Weights of a small transformer language model.
Size: width 384, 6 heads of 64, 27.7M parameters.
Training: a variant of Muon for these matrices, 303M tokens, 9368 steps.
Each number is 500 + 40 x the weight over its row's rms, rounded and kept within 0 to 999. Layers, rows and columns count from 0. Numbers have three digits each. The size before them is the row's rms in percent of the matrix's.

# layer 5 MLP down (transposed), 1536x384, rms 0.0735, rows 1371-1443, columns 96-191
099:481465489523500416473474434429608475442547519491531478549519516448471523546429504558460479497397470447489539482485455534474452492514516538492464487524549477473426499479542452538480464495519502454490562545507538513454535488524512579531416499430555563449575473392526477460400492455464511535
104:435519468502586513457538515455527483562495520504430491484512548489479526440384435497491568502466479459534459576444455577608552515451528533543543514490430526427516522543446471511423402490509473511442556460519481476530499467490448463510490499492468490422458479438496448459479542555490542543
097:542449516518505488499479447486434541544463537467521465471455474532528502518504510457478563475501475443525550511532531483577409409501507510486438524471484399535520549527519618489530471433523481442482509502534514494461491536521565548481427467508501483539498530496518525482538496542491480580
098:534461516527550462541482525539480456546546506510481500531476495549549425482474526533541468514491512447470484533591508498498551564552483525490536492547481541492450425470518543521481541554533481558480545470491463551416523493546503418457470526474498480526486528481522460619511498484503578470
100:503470525498470494548488512468521548457474503524524479490527516580475467542593503566524519475505540472505413495449493467540447507539436517523513465510558515537470518487500515477506465550479466555496527546481470455571498522501473443474451477462533491478525485499528520472495525511523544538
101:468551537571583536487469540509455549543483422498536442444547477529495532511493439429522515449426417457518481511502491496519487449448487500494517489441524477504494540435526485522577510553558493524453520499453469515538549545501414502514428422490525511556451496495494528488424548568552539484
094:488538497539482403476526543508495490496478518523523540482487483515548537449509478455496500483477552526507490484575515467581534580508538534456530492533515420546516512442512442520514502569547448561494529533487537505471526527479511441463504493482448498534476500544434434495506509560479578485
104:485508513434505533499442514531508489506529507471438479516532525481480558489509443591510513389563494526495448476530443531481433474503483420522527576450467466483522469416480479519495480572488619507512511525475502514543519442432517396497513528456567559542475536526475476482532541542473518595
102:456491519520495463515453455525504449558494499491539560525457566482505463578545474517499531436515472456545473488486571509429391500548524568477472470519499504472447472488502460466535502509474426458469441519517533489491562495438467547537478545608452441503553525559441497456483479470412490488
097:555566499476509486549519536643522545489446573530401463391512490552457550462489605511513528454570518554473512489549529495430444482569467502518465499523541509468481571532516543456525512502458511497497531527484469391555548491503457477494498449512483460503534497422502527526538540491537418466
104:488567501497506492606415558533535464490446438440509522503581524474498528520474520430472425579507570468508419466563472511509485574462536490507534402509454481577488497526533496495562524483481455530512471511490528510518500581539553495487505561503505573541467449439582497525527519450469463478
102:495484472580499571511488495468598553466509547519504472426559549513479549543551515446507552493488448507509512431419548533593453548455512453431514522539495529463471502475415469509393466441479493466506497479535500489499476460479542529517587515514564455449598443562484528453518531501539492500
107:480507549511455450541442508519457504510478551508514451491511479566466459474512543442463516620513487448533432469524532468490509487533568538596556466496565497480469557475521499523500498473516503539525528498538486580460492556556461520535422519505537557516561524454474463502478479460462557493
105:515499494505464571527523512491448499514510495513533446521555487498523537505503415463419543505492524488476476555439466488502478488497433493503541386570533474492493516528505494470539471524461507513530528561371513448438553565520464506486528523398492495511524490518415595469406536566517594498
101:531525551517477522537569448519516490512489452479505489513571529499515523473531483483557574498510550505516474413529506488444495550520531518569542496532484516509519514538526523498495476497567478525575450498461530541569488530517527428481476511504523478587517513535455522471432543512533580490
107:531583552474549507515451440535429471535483425485536447471509520460493522536535475452499467406512435485524468496500508557550494443407441515505379490474448470523501547518471438524487423506473553512500476552487515480502494518536470512457472487577488524468504547536481535459465434528499533563
095:503535538491514485411567579583517495518452457517579483441528514512424465537509542555502428527499478519515473466548485491488528552489513492540442507523508428524473468482528429534490488536540426501484502511498543548517527513497512486467488433519505509547505555566505476514458485490512619571
103:589544435439531514476437474524505492479512504514509489498460594505483483538626520559478489522545554556497526509567527496509548468513485504484489473572508512498567485494469552511544528542480518398503518550481487567520522519459449528468507490528471449475557539478513484599432528518546422439
103:470478444547569464496516528516562529472451520448540508495498481499442506485489522566457559473513575546531535469494550501571541459552449502500443528509457555451507528486489470438440475512519460486486528537480521443592464521455510411490581506507507444511475489482545485523466544497529558522
102:504485492470514504475433447545530474501499471534503421492592499500524479537506474456535463500524531502433501525465452501492461536533564392533485546511505499497517534504493503547475517452496476495498449463476432513500527498504465555443498395493480505428477433459574513503475530497488493497
100:481507502538504501505436472494462463492461471461527436476544531460544465476471553505455494474476572450522585430509498468470494560534487476508477481504500503455480484544512516527549532439535541459521463432566513586500483469534475486465490446442475548448534503545592546429532500446552554509
090:470514514504557548511527498490483529414568438516458458505447462463507485526469593451592535481427465520529559424558509509496525482481470503406499507461547461519471426567447527483503535516536523502449473501529554519440512477500532488542549534506510493412468495491531506473532514543530427453
102:483486512518546483542558465509488474516497489455514578509479469512479468488536472478503516477611454484452473481480479498542530559426546463540507448453564469454460499495534547548453465521587511511547459520487452472384527490490531424484503512473516484506518472501497416456458546542507491490
105:478518504510569475541475499510443515534516499523473492583478420480583559493497531476486531537488467535478441444556527505525501567538527511592485492442498507549529567517508579460557481550554489469470497417507469450434564525589524466483475462542489553506420466386555507480466564489518462595
093:488496497562403494605466384469438467549449479463536477538544585464467513475504515514488484495477449512524511565474473468517457505519509471472586514500547533491510519460534490511529444469447481512537525473482431496487517550503486509523493478487477476511546508517473485517514498502513555549
103:444553478482465452557468523417558472516504499483473527478492549502575571474505475443485496566488469532444554520461601463500501413453485423597571521532486501521513521529521478527526490528481499524522512445522486489473471537575472483466487500454583438504505530475502507554481495535497501462
107:579493481472557539503471513503508537449461539475557513541566505428514579466549628515444498472493496466443515527512497542435505532486494464498572495447517501467466490498449485538480549450534603460509478589541542459452486474482443503558477491500513504426558544484478539569477534522471502512
094:471507444525505490497456560491485493522447506534422522521587518501483518475414524491478522470497545518564443446568485465474513445490501476492451471411588478502506514480501526457444404533462510468479475488489482625479478547500479440493475478497489494519457515418421496557410483558474515537
088:565429498476578541535500422491553432506467461540437493558490447524478454479488484495457438540512484521502490559582490478479541555548492564479496578504524458501474499480437422472563573487474542401447545458452490488440492540471500440431535486503472510533454484545526517565520577518502465464
103:522468474500469483513485557507484440581507509459518473519518552534535504563474467397496532503503504500512520555537523507468404547491489528490431498484504572431512528482476482523501398531552488487525571521507486453446490589510375552556578487564502498537562593496556499535528414509483503572
099:459574495505497489490432467521475413439543488482545460432507460552454468507457393501502447566523506435460466449501520507508553556509530493514463530518517498498414539449473440526468510433485479498537478519499440500439493444490511473492464473494504490417408542480493450546517490490512513482
094:481488454510517499549420570543540485487527455477516466435504509523475518481491447498553542525443521457513474511525521529487513555516569457513459505461524498547510504511505502506554513482480504563516564454543386435431503479473596486490510479530498485373459552445521452431457617508485511512
099:470566532539516537489493398505461552486482485446543591460510507574532588421497468492477470476545474420461517507518540539488501564524542520501508450462474515505487520547551517548592537568486500452464470461518479458507564542486501538493509555471492551539487537575465496520513554481497562506
098:448446441501504510548513549587449495589502464535474496480559497452542501449520465447465523454434496522487540521491504509508458563528462505450469443459461422522537441480445429469469539492565478522512517469492548454511422456525563545486459568540486500577459433553499470486566499581507477490
101:513483524540433502449510507554484555539556468480518499439465512587531439415473531500392478472453525504552525536458508486454528574483486547581471495458473460526541521567535482546516552540561547427483506464521500545500484520488534481458423430517503464535494467557464483517507527452487512545
104:457525452512544498506453528538475571473556477486532498528484562484501496397470485514514430482449517504511561481543395515522533512467447583521451485534539562465559560490493502535541509449494539454534536558516544455473527556513518515477485535520493444528521568514484498525451477537500444485
100:402502554529532496516463576544518449520506468524523489475428542557539493479483483561548515531464512450492508526490545485435522498504528457500411454540455506568492491431495600500501508459495543461465558505484425454529467484519506445532506568440531429493488503526500507520544445425555474487
109:562525471387578536510475482498516519497481502451548491536506467579495584542557471438515476538450440468507481439558551514521512527489457499526506499505487511524457371482476479477535493481479422493395490563445479549526502475497409419512482501515565517497574448499497448556524500560542455497
100:515526515449458475458499501538426465510524508482494488444462490476577464448529513510559476545496439457489450488537473503513448479501495526477460512494442535463516538567537447416522509481535451508569458459480531506496554477461437473517535404506500533511468474499490458513533557468518515623
104:539479493468548502556436482510492467533544512383506493468435533492512515512532491513531533472487495508567498492478486432508426526513535444556463366557478496497489539470492547561516444447489510536469440532502459445509480437640496444523424504551452472488468458490478599543551524569478503554
093:564489474538538562513559402474428495552481481464461464500535508466486449498628464422451511486537438431534502574448470483499477499502482527544513495516532494525443497571527528565591484436543505434449547475436541522455496463467471494455527488486538520535494420509518488455456509456529469466
098:504468447486456501505486486500398425524511508478566431429512617465520504515448480433466500448507551520535498460497458531487516490557525505481445511509488420492525522487438475522477463475531471513593476479555428453513535472496562502526573481549521460484505548486520457475470486540471574501
102:483475519556518571464504534481441465406500546514551543482481499439565493547491487529460569497495457485477553555533459477514489518546490471461523463430487532557571518499467502539575482499474464551501502432557510528498486434532504544447477457484545602559509463483527510444528482502525550616
095:510453545514472505498534564600468510470498505462504529494482546514445573483475566550533515515394557459459484528507423501473508468490485459525501473466413491423522499502472519560437460531511558501405599534573489480527481471520459522506484498492459501516443516494522499568443545558532523552
102:505526565455487458521496415566475521508530510449552456454539487473579397469540439461476532470506432478550535490423515465531477443549598548499522579448519514482473554454464503496538533575557488477521524545476523458627505538448488510522442477460521513476458454480527551461476486527511447480
094:525496557566542431519487533500496476488455552531562493458501413462476508540491521498584469446453484493464434558532496585482497505490498480526501447467453558557492524536505560412453496465504503558482462452530533563460501509521490474511551489600493448470460572468494455447504552512501530541
105:432502454419539544552577471489510543482408500491489499482479514448458488537499544446531497544539550485569458544479521440461454484475509582475500449497422491513512469523473525472518548580472537508516542479487452473596480510428560507515539423517568452539466512491536563498516495516509483516
102:530460460546518557526468605500501459584476442556489529516473514561518484443551468462557437532515516490499470534460441518433495446547490567477531513506484482486552475428558483531465464588513480509507513526502505456563523572524629473560528443505477511544515524499473528436544517462597502469
105:508421475517542506527544470516547485483454418468427477504589488498515535499443483487584469459509472476544488523471537462499506518485512580492563513497494521417486434533442486524492444501494436519501516497465551541512473548517474509525507513489462486569490582542454492533468459450460583525
095:535462495474483488480469525496538511446514540542500538497488531443586492546533520490481430403575526461435445396503502459452536437518437513534511548499378387459466483538427505549502473634535556472443481465521487493574543517529425492455491526500508504509501472559499494498453515548559510507
099:476491522478494499488532524521477492428514463517528508532524505510453574463508497470509493490570479499518497505492504445491531574525500564556516473558478555526529550540499451407522474454458477557517461513530548521520451523464520519519516500438528461487512546526559527489482489488444454461
106:505541438557545514475420471478486513515495557512477505524549440450505499428545591458539460520611547535463492495545441509511513482553491515510511493492561526515555527524545517499486435436438493462532423479495534484439512543456499489536483458519531408511506536474527497457490556593557492498
101:509519595389440492418487447461564492495570555560486485573504468426535573487512494467545519418482537501499439532528474484486589512506494466489464560528513451445574586461456498485472474475476604492520570470464498518517502517526481583461485507487570513572547440487520470552516454442503557484
104:522535480493545530541496457498521507539521460506496585517426509546461457512501434445577484517615470499504495461503557501514447470528515525495561520463567515474538444546502571459489457521466536522441490462493494459448446567527562435489496535480460458465462509485417473529448510425503415544
096:512459499474481567464552498507488550464485561588464442440507476529446542483575474454527533500502431498541472412472438464497495436510581486507516540587464460503516472488483480541521449532492543534494479503474527464405520498474501532506432469525455440515499479529492488546535419534500516456
101:475599537512433531524491471475467464417454443535460478595528529520524579529552445581511556433516571484469492513516491509567463467520478513523468485456459475497368584520467566477404368506494530488545544465516464488550543504534498491532486436498500450484518482581537511575487498524513526520
107:533449557461516539591543506512511492595476543502468513473494499441403529558507487564516521499506440492513473494474461489461499482435452499406562587525467510470549519446508587528466482452482516555464517576439430527525502513534461446481496535470429478452524474470617418487482502489476490443
101:449485516509490526447540529518478464460503504446477489495458416561496501412415427529507552522510479533482506597537504509512445471574501516451438543462555484458565494557506522509513459470526524494532530520506490520498505485414494554474508468553487540526519446433488537458454509494463502528
101:490507465444580517498489559431549531585532490536491495444528493517576492502465567587421531502500502592553447536494458512544453547526511537531473541485542504483505541446517437468537416519479432506464500500493469433461508513530446513447487526444528496579458445529510523546495543505475538514
100:424497451533509636482499479495437451430492532554508445560481548545444494591505477513507550475492517484475479558482521474556510517483532429500493568526430572471467461545447473547510468469549497574546536465499473590528523488495512501497516441500529480438524483472609475517526510505555508535
103:451482528498462518534548479518494497421496545485531581430569469478451535523581504503476498449514497485480479476481445489546494501381536498501493498563524487536546520567442497521523455478461538453510573550579481549530512442485567440582462474534504528520481507486522492525493532538502439529
106:505528488483527430485415541542503552440488573570412600469523523495476545513534502471498512487481469495506501543570470481506509500517487431498484593455517638512534493494532538497547498547522485493440485441575409496487458494531532525508486495511535521549528468527512470510467561458473522528
105:457510528509559505482576540481502515488442456529464496471553574428475470456426514458499442485550528525501474485453517489474487555551495519467434512473437502484532475510523489476469566513416515531550531540542573456499490555527556545440504388480525435537516496582512480493501589503496468561
088:493433544558485534531500537462474524554507424458526489512488475537492477451498499494523467484524522493512446498473547390476532543479517526493492554508536491498489526517444469483491483507511439452508509520553499526522474456512530529481511523461432588472516500469483480482535480544516481445
105:491468535492497547454425521471451521447507467487500475461552517601516447428506499496537543451482459447522494512542480534463532496553432496491421459401488451590404529561499500497471453595471512517489523506511490504503500529499378540452510494532481564470500516561492546502543508565456483426
103:528528525495508588497504488487457540473506525457558388502520566548503473477467475451482457481502492524505561524402559522540512463518531516540496619475501477479495527398510503507497437543479497507504515509506493561463498546543473456510527482458489499571497528395428442451469565462557491531
104:434489490481610578491514522468479463479473499534563526463504516492569435494531494481530532512508517550468396455564459514470468514506518570528578541501468460509536515484502473480494516466542496528500480531495470496512477554497491496478483452471524465524459488576456544520533471641519520478
097:495545494473530470484469445504438566544563444521523411478425446591514491594480496507553549481445509435417529449445504493513485485520511470517560524541509534514534455479505506503516464519477525474525477500521532533532485467480550504479541562456529477426514499519495431454424476545542532552
100:522508517449499535452517512556508494480529486579539495517434465467521427528490492560548483501441475558455539554476525534476473455549473555537505532456486475481533568427559509442463556514520455507502503475535432473561527485521454526539527498440534532513484511510556524553513434418477454450
105:473483457550572525454485515488434435551540531495493455482468478543462607472435490519520511534483502463469460505476531437543477472484441552457458478467517510508464540513494506487482481567505470519487427451463544502476501487539553501462499395507550504594449532534502514460510533544472481538
105:500483509450461480489442463524500517419461490476537566487473517494540522469533560476581496578536504500481521397433481439468523521494540457490539414512559465433619432441465503464550522477416478457485555527432477553494486490483523522527521442433535437529526482508488519531462466423508539477
103:547484516572551580512443512567474451485487486492538533520527592564475534539482513490446448453469540480493533480538534485477542471486490512426445513494522509546486441573563502482423481486459514558506499559559459471481538490531468484492493475533469493523524525505430476536476487492505533513
097:539490483515527479543486486507504546455478498587507545492441516463477484515411485529557477490479516445578508528466473490467524541526478509561543478521507507605542527556553518488529505442517465491505514465446512540483450491484491542467492493521471569490518502419537476469448533482529522533
# layer 5 MLP up, 1536x384, rms 0.149, rows 1372-1443, columns 96-191
108:442448531526530529485471523560592488482464525458443541481508541500516450500455527450509490549404461563501494428556451486511453536525498567484566547518497532490490475474481517484459510518530513580480540477539481516471477466550485485539537546487465496503471510453478453512487479506583509470
095:457478528483552450498486521536478522559525465466450481441501494459529469495520481459606526449520575481549533473503543542486538501529506497531480457482463465525487512486509500545522511504507499509536509489509518543519486531438515506536472580519524499469532469496503495499482522590494510465
092:513487493529452471532488472423484543526506459524542475536457520504538445493447515556527487439521494512466496526523454550483512426529493437504471452557550465498515486544511510484505550490541516451470487486460449488468455467441539457479595461490485477535512517503512564583508471578532422491
104:488481579559514452439486523584497525509445510510545512527563573507431522499465554544532536453543601476513465481563484530473471511484535518541522460534480517494524563479492454524467459520551518484403515535493523514605466467479442484526485564449521471507447514530454468492456496469473515444
101:512519472514542508488487462523491550506548589525515487485497498508539542494470494439487520509493471425560400523485490457491480444495495541522485475516519481518572483440511524514467478425533506500519523522449435470558517500508493524500526521494513467473465477516592556584455510471502464499
096:543526478520394522551488555502479498473500497526498481492547482572542538534419474492584541568442492420511503471472498532551466493541553523412463507516593414521505463494467469574597542436462481512458555521488546514448473480522523524506499506522540474454508481501530501520502464434525508505
104:473489491485503513436491559527500530532515456502467575474477460519525527564531507457443523518548526580497542464477516506470406401506485468561515485450472516464495448509512493489497547525525465481571447520435538516525425570514472472519482563464532587477465498550509471474459430496431532614
105:503527491539472536556521446499462482556483497488394523518450472516492507469530500421457571498449526566478550548547456529555491502514564546553471464441513491498519488548574423525465550511483545409502529532538464544478473581491490525512520521415493475478502507517483509569452427442447538489
095:491422356539516504515438481590468413544460535539459481465445498463511468451495490422424476394508546502451501572551561556470468508496541545511516515496483511518471474450503526518520496448467474528479490480442403512461478543473487466539538506408515536544469479537489450513587490544527418514
103:550481484491504461596556526595497474500546443486486471549437443416513529515495546511523506487549521500525442569497480506482494563516490583444522447447539504498531484463505558566492456471463501529529480473519465513506489505533510493584454499472505485470444442419555487486503470551498462496
099:564520456472509490528493513476535457497546495559440496433507480450420452466442535558493560511514486501481558515498585472440469453514523521446478511477458457472491587475550425489541511483494476530511417492605508536513486505531491529518488491467417494542485474516504536440477500444465478531
106:520511601507543466517523534440570511449487456508502560398429460500466555484517446495482473457506471462498505543495561559503440458484430489505511576548467475518484554492523448509489484410513490477554520467424446445499482512521515499447489478527514519521478529509490583519529516502550486485
107:502457435489592503558503539519490515499493457515506495526531531524496477480491513539462515425520477560453483506511469541499508477531539492519501423500493506507514510556556442510522471474502529454499456478475487506483500542566536444532530456439517563541423489570525535514477389494438473548
102:553524514420513446507519465460525464478507543442499462481515553492514563468551502564519536503512492516506473494471524557558531480482481499540517481515446530483517479495574496507476463518512534437411631512522533522558454503502499532418436547526462526550474497523587472492506536503528511526
107:465498551485530452464479462559448511567490479552465451474542504518551542517476544496513512464574492524498513484557465467538485483532480582473535551526494506510569518437459464532447503513438517546520526462446457588605528496490458518472502407467489520449528504514535479540489498514500479482
103:547472494521440503478484564504534544463519506506448503518499457445488544561468486537538498518505478444466559452512501531465443543518534497482464450542510442453425454610454529378515549454476431454531475516465554560553522430539468459511481501546553507508517478538445474540442521409589557510
103:479514490482433511524550453438554509480581430507432563576505437522547619494521516578502519514539409566506411470485498545534419488529497477518566425529577510527526441490487511523458550488471527527484475460518469440529462512496493444505495544495549517490509547595510500538518528484442520539
101:486525415468470443465601476507525559456458508492435548473532416517461478527504471540499531483522493480447476524543515480508472445523495475505531528445533543491515466573451489453447485503456492563540491526523511526524551521459456520533516481519481443554515497486516525497469491558523446568
101:495502472422509507498398482501493545454456442505503499530496497559528566525492527504446478454520499555543410510563475524555503527505492481530541544522500467459512561458546462508444498386547510528487396458513531478545467501501535450449490489557483517574427508507601413460441459520497502545
100:493496419575494510506542502477550584503524555500503530453574419490553550514527572508501474493490531484523409468490505520422539517525541543505424461551513501501501546465523466562463444470531572410520507501526509508584548477516510529508503434534514510475487445528543501465426503475531497533
095:526454578571461433474544493547516442469550523520476515491508582535540587483529484507573483517489534505461443487429631539478498490494482443480525478542559519520481486483459492504474485522497498490556549466459403433468479426512519545522465520486550469532505521533493551513449441499504477495
099:519433525516541421502454455517464501524478529459518471460531535475495511483442509517499492497485447549483525470510535561509564529464526492460562446421602487449510458449518534495459522529492532486556518518364566466498544443533445455497490599464528459581580483477522472505434507516519401520
104:491448503448530504557523475561561460499481498580501531500586496449529445475516563449451553453453513436496452444540558502535521457513544489490473497477505489478502518511520446483497497534580502426508486503490487472532555495538464512503645499491517532507406494520464547545545523455537486503
092:479474489468581516485414512547530469522526538509499434436459451534472517530543515496534414487496454491511450489556534503439507455530554653492530512396464497505544535515506586480493493447521544517543477498527449480488429506515457498562462463444556464507538506488537545385450540528606479550
100:514537496493474462432517472531588605585560486479482520487509550465514486545469422444577448483502504545460550580582594502577502474500514538436521513486477483525534516475490496459510558430508544501574479452488477460481495499565500506479543456527513474478549503576477492464519509484573468460
105:575500533507496535470530520422592504454474523601519508554545368509476514487500555484548513442520521562556466461548530477509495480459529461561470483476501527453502494476543449518535463539519476406441466440474471428560391535558504471503415535494500474503449520545531499531515458455497497470
095:514500509574592527467410559439515501479518537463545477522484491485477524522533529511569483473429435451468497429467485537494516491554494511482530477428546496522498514541452477523509547465487430458488512485457459460526551490481502544523480529417468464439533538470517503468536535389536445512
088:512504495484506507549480564477496510437521528445529530412432465475571470509500485489478520493475585463488485536428558523514472474452509495543490512454455476526482410467596477554453462496463454564529529536583496471488489408487502556548516552506569451444542518438561487358457455498514507486
106:489505519507518464506568468468488479461455472467459524505460500489558517494511499451484516526500459572558526462495508488477456552492511472496543454538542535504481484532572525568532475496482479538470511463556606616511467419520499523506557460565536571534494519471499530505434530506426514387
096:503508493489513446471495492453489443512517497524497515465466512521563492425439507525466527505456512514505567432438492528464517450461502519463473485476535456514498455498468526482543547464558474479487487524443547474543521558483528475505526537562486475472496479498504557555459506509523518549
099:483501544535579482480488523497534506541465545510481521515517526498511506537527527525488516506417517436507479518526494583513492461581511487460485455495497538492473418438514482492456555499491510495526554494505466440444492445418602513506538522577536535491515519606545511485490577507473429539
101:471515476458509465501415440477402523503477502489515536498463526504516567506594527536573495499501481543543481517454467501439520556446453494382569465543498559491514544493489447467502446573440527561535567502453495523514471525428453446527527525481500460556485502521538583494575500463480438514
100:433482443530474480430529509556518480568475496543442461537510558486546491528472539507437509448596540474445512501496465495442479469546502509456503394486504455498497431520428522463506499484459493478479421529543508502457479501572473484458552515509537546499527467513578482511516526528535457559
097:487602425496428503432460497503506507541542412487481476489438515507519547505467486471511493480481544560568464527523524496532465567479501417530557530523586525440551523514475497502471553516469483527491441476501464504421513396475542474480471506448524473490499444485503456494480448474465491467
102:474516522506502594569573532524461455507510556522469494515480492532554481455503479516557455558523405519528523573486470539482508485477460513502476481512535516538603609400558497486526526457467492489434547539477535537549474518531469514469450485423529531493508597589519428503416536495481412489
096:523528499453469479528529448444521483576495489520496502478466480524494525529501548529525537462472491501487536511509482446451472507445450527489374500489479538507476478619568499567518579498460482541520477513483527459510493487493503453550458491594474476555525485543520520499545509544449498511
106:554464529459517570466486508532521496477461508517468430528498605541493434446530534487429527478470446487530473573469498485518448514565445529585442523423484570512488482485532487475491533463596451475460511509500468539547496501512500406492449577441490580422468516461485534505409511542529524464
104:493449505446481459540519537487450572511508538502407577482436347464457427461517541501536448464509506518574544526606546522442482443550539487461587534489495523468509500476516538447556499504521515462591487522558525469500469401418515468469542508439482447537499559521494500514509462519511474513
102:563536467563526523408559407508456466546508491474543483393512515481447446513562548470514472461476490451509527428433523442474462527453497464500476490542546498489577454452542512492526511498526500482449560539527593598508540506513526482539488511500606535517517516510574511467456525534493460479
090:490463497528546525551511503465466506481494462457507585486448445458458493483525486549497470454424499483522565558489500448451480456478441579515453474562576431494507415528508457528432455586487552543548525452489489511570477496506485478480496451420473487573480475522447535533435511520547497516
095:525559435530491445458411546538537502524510511562518546405502519494523554591439465526499466483513445451506497552543499455488525468497538600534518499468487382579476468446457588519529496481465517478447501474518497436497443487563502535453480499387502526460481479536531584509528551543532535468
104:544467567549504514509479460499540467488556491491493479514485596420523426457496478517532574483486489511517530506581526523504433464557439453486454500530449540453575529499507557451499463448537465555503548468541482540519520444501458490481478440473447620551451453531493552533515505465483522531
093:498498561527528541449447565516532536561462535499458500530424492424522503457497463483546500492463493471483491503544476507423477492499495538482421536510515442527498488571521534471468489469499491480529523488468462551475513463445470515499462523487461501505437417494527594489420490530557474510
100:499452521488538493472530572462511523517518530471489516516477490533524427474511480515516562519537534487519430481540472544537503491467521514498485514545500511471458519530479524422542549535432530509484470490485558457481579496437495529407467504468510530484584490497483497497496482420460524533
094:546465508500480452488472485488566554481490487513524504491529443549466519467551570490571549589487454499529494492490536512466551504536493549518426544503495510556457469459485511397395528466511550501503487482468443505519489540487512591449444457448538494498517431518508581452423533451550510542
103:586576452543458557493484505473551455470479483531473527487456487447458466514510494548553434477522527540534456473552537520484483436489546514486507445479464550500554488465467502508457508494478471554472501552534464542509460537535490474575527488500496488472543438505416487416453482491516534458
100:516511471582475555515490518443515498448486489481456527455527508501482524527425478493488502537519495505492480530430438504445498584487488487501488439428567448583475455447485502507482477517539491438461499493524505521502510464521421442543430487511520501542491511508511512493502476511518523500
105:558499449456506549524504479548588511436506543462517583449559455553553497615438472488506478462415501460402510519513496520490537454403418454479550495486507501509503477507486543495464455406506542454545559516500560471521484464492499515483479534510495594576453493579466576527567434519520539455
093:473484426570490553470475485547479491458486497502492512500454534497474449529446552539535492448448472574483484546423515514508588461456498466554474514503559517491459514531487462509486526499520534467441493423585452411518637531540546513432488555475520471589512528521483473553418477506492487515
087:550449504582499500499507475455541439548537541445516441485450445518506428529507551492532522505463508483537483546449503455474512454496574507464512552550548582474486429462510462529527521499442471477487521471475500545501494514530442488443499479468459448479490525524457432563554578537497531489
106:533527359488513465475386529522515469483547509456515520522517468516510477501489586516526516509480596463547507537482539489453530482509431464496529445488489567487521559512421466528542517459511466438405521450517541557472458452487486458488457522499439535574412444433456453566539528486488543482
097:494467537449526539468534542467522536535481598469491456517415447435480499541464475483534471492424442493538478580516471435541506485431546548474556514376489426479544525456493556504426515445551514471513549519553460503524480493442484559518484505526425532507472502518533504483427543483547490502
103:547526530537538509431495437484507548426456502504477510502529555476554507529518486473516509518514498441517538469504553489497440604517533410432558517415500503556526517466493517499524455500510502479536517487519447499515544522611473547524459547515447412527477561504527490533486598500497540470
092:481543517513483517480469473478557468541525451514537543557523463468474439454580525502548490545450440487475512469556516475488443507534518451494488557509480461567529434467463482489509506445459463561555477419456528492524565436596495500499529464484524507537450538531512539487491454509528462547
100:458469414543549458599490523422480465513460525628502492476521505491483487539612511566512453566439468492499548561451523465452392492573608468523453484492501538534548470442460489492501418524472523546510499561498505476460492553483525527476472519481559442522467488479507474498529449474521488533
099:474482500484495473557511572557543499508511494514550484469465484481467502502518378522564475492521448499506410560496429524513463527443485511501545453511524495493546501505439550443547404515477516440518525452543545549496555488437462527487547520560477490545482524553497521485427461488494467505
101:546513443512441549497530511466535474422534542520531503442508481492449477453468462501540482567514539507596500521535532501525490439458513472542511543464494409530548547501511472494446452542534551495525484507462504522525511549540535558496512515446497496476503471514542542486524519491514445536
098:453592522502561553438584437579559411565497523486482515477549547498503493500478533495453493560496496563559456501443529547516424447485484517594492471530488460540489536433533497587566505529492525478523533501460521509452544534492554512542495532520601508497509569488565512496570556480527414458
099:463481553444517533529533394458416494465514503526506488419485526477471547474495531475508522475485531457503498471471549488535466495479471532530518506497522521410507533454508546520485442462432539542572436465478449454382541519465509490516469507441554599459449503446534490493491493458476524510
103:516568495446597510454568506577480471547487494448510524442527504536454568522516473499550517477458450464504573501466482569452545500510505492535465501422484519399510536486509500534432544469545496448496522505472527462460504509505445498518523426499465461452548450480544572526509508463495455492
104:507536496518537522523503475521503529587535540505542484441429483441497451491461537472553456527466505512511512514509467501554468506456536602466559489461489526567464542515484479476523529547432457477529602530509464450532563529437518470500526550467526484517508478542505477463560490551499510525
105:567421504483440503518447482529460498531500513473547506459506522545572533467479485438614458521490536518560515584540521479507556495523485526553516502498486437480488556486444543537449522547559516586483603501521450454497483480533495468428488505488488535460458447530482535493488573472547464482
102:502499542483552496491474508452468404561509504487418439459479519508508516520539517448495583505473505481476506514522500469494419487427519508529510468525477491445449435524449473477524570508511516513547505542521521579511466500553457533488507517449449525519521523530552510566508483480562529459
105:475533551538515558438504485456532484563534568461506538445573432484464519526520521495448518543476507508486507512537502488528476506545481517560500481450526519466498423509508542534529472474509494476521515484469544520506436545506484526484582483509541481475458524466526511511514448444512459508
105:505569499514509542528451438451510529461465465505554497447441547545509573531404500540527481475599482487511510553449511550433455546555481471553488535469474494481528526433452505468436543493539518539491420525512488557477517459560428485481371519511517406485534489485445449566476508503565511512
100:479505497492543495430521539480466457485553506400468484454559542576555583535514490481530461466515554584554528459500529547487456465499542553512568404486515503488485537506491540526536504590510597489412442455502551421515465539543450548477530491512483519486500419448515476511567519460424541487
097:442477521459466533462513517496490586584514471503555517491565547517459559441448483438531539437493507465501487524527479499471439497508457484501455509505457561542444503513495466525464557469466446533478492487508491462504591494517514556458499513514466567491518563565554484501497515499537487445
096:583487510567524465519512541480454499524572526510436494441510492445446505515486573486534523528445431432541501446547476492466516409495458520470502490554520439468454491466502538510497525512497492485476509474517487560505559455489423448491519508482548534477495486501539477494560494557423522575
100:435468467551471544536501471568522492485522451446550453510457458472484559469517492521540551512522530480518447477458409421474550460577530496542484475432469493512418462478507472538433521506515430457488520456538484546515491507440530521421457531582524489542475507494525555453441506510515571497
101:482445523507429500470479442515551535500407574549531496448502467488551571506446473415497458501488501512413521520474455452472439490504499407505544465536476506527464433532488586486506440438514506540473405465508458534532514486466512509573524458483480521473511531542512584513494463496466510561
107:547426533499506515483441503509485500517489553584498513495558458511588486507523524497525492448564504517486511489534517509515565449455470444456582556460505496463407540520459467494521493516496539476512536460486502486519446464519471475527554448477553493493467471521491517505447468560492631551
093:537521526453469516516522562492501534553521533486535557538506463511486551518485480498525595486497466554511457528486504517424514451417490438414508484522511564546381538481488506475547485479457455520462486531498549527588460523443491467553406517425461498459522479551516564498473499534469524576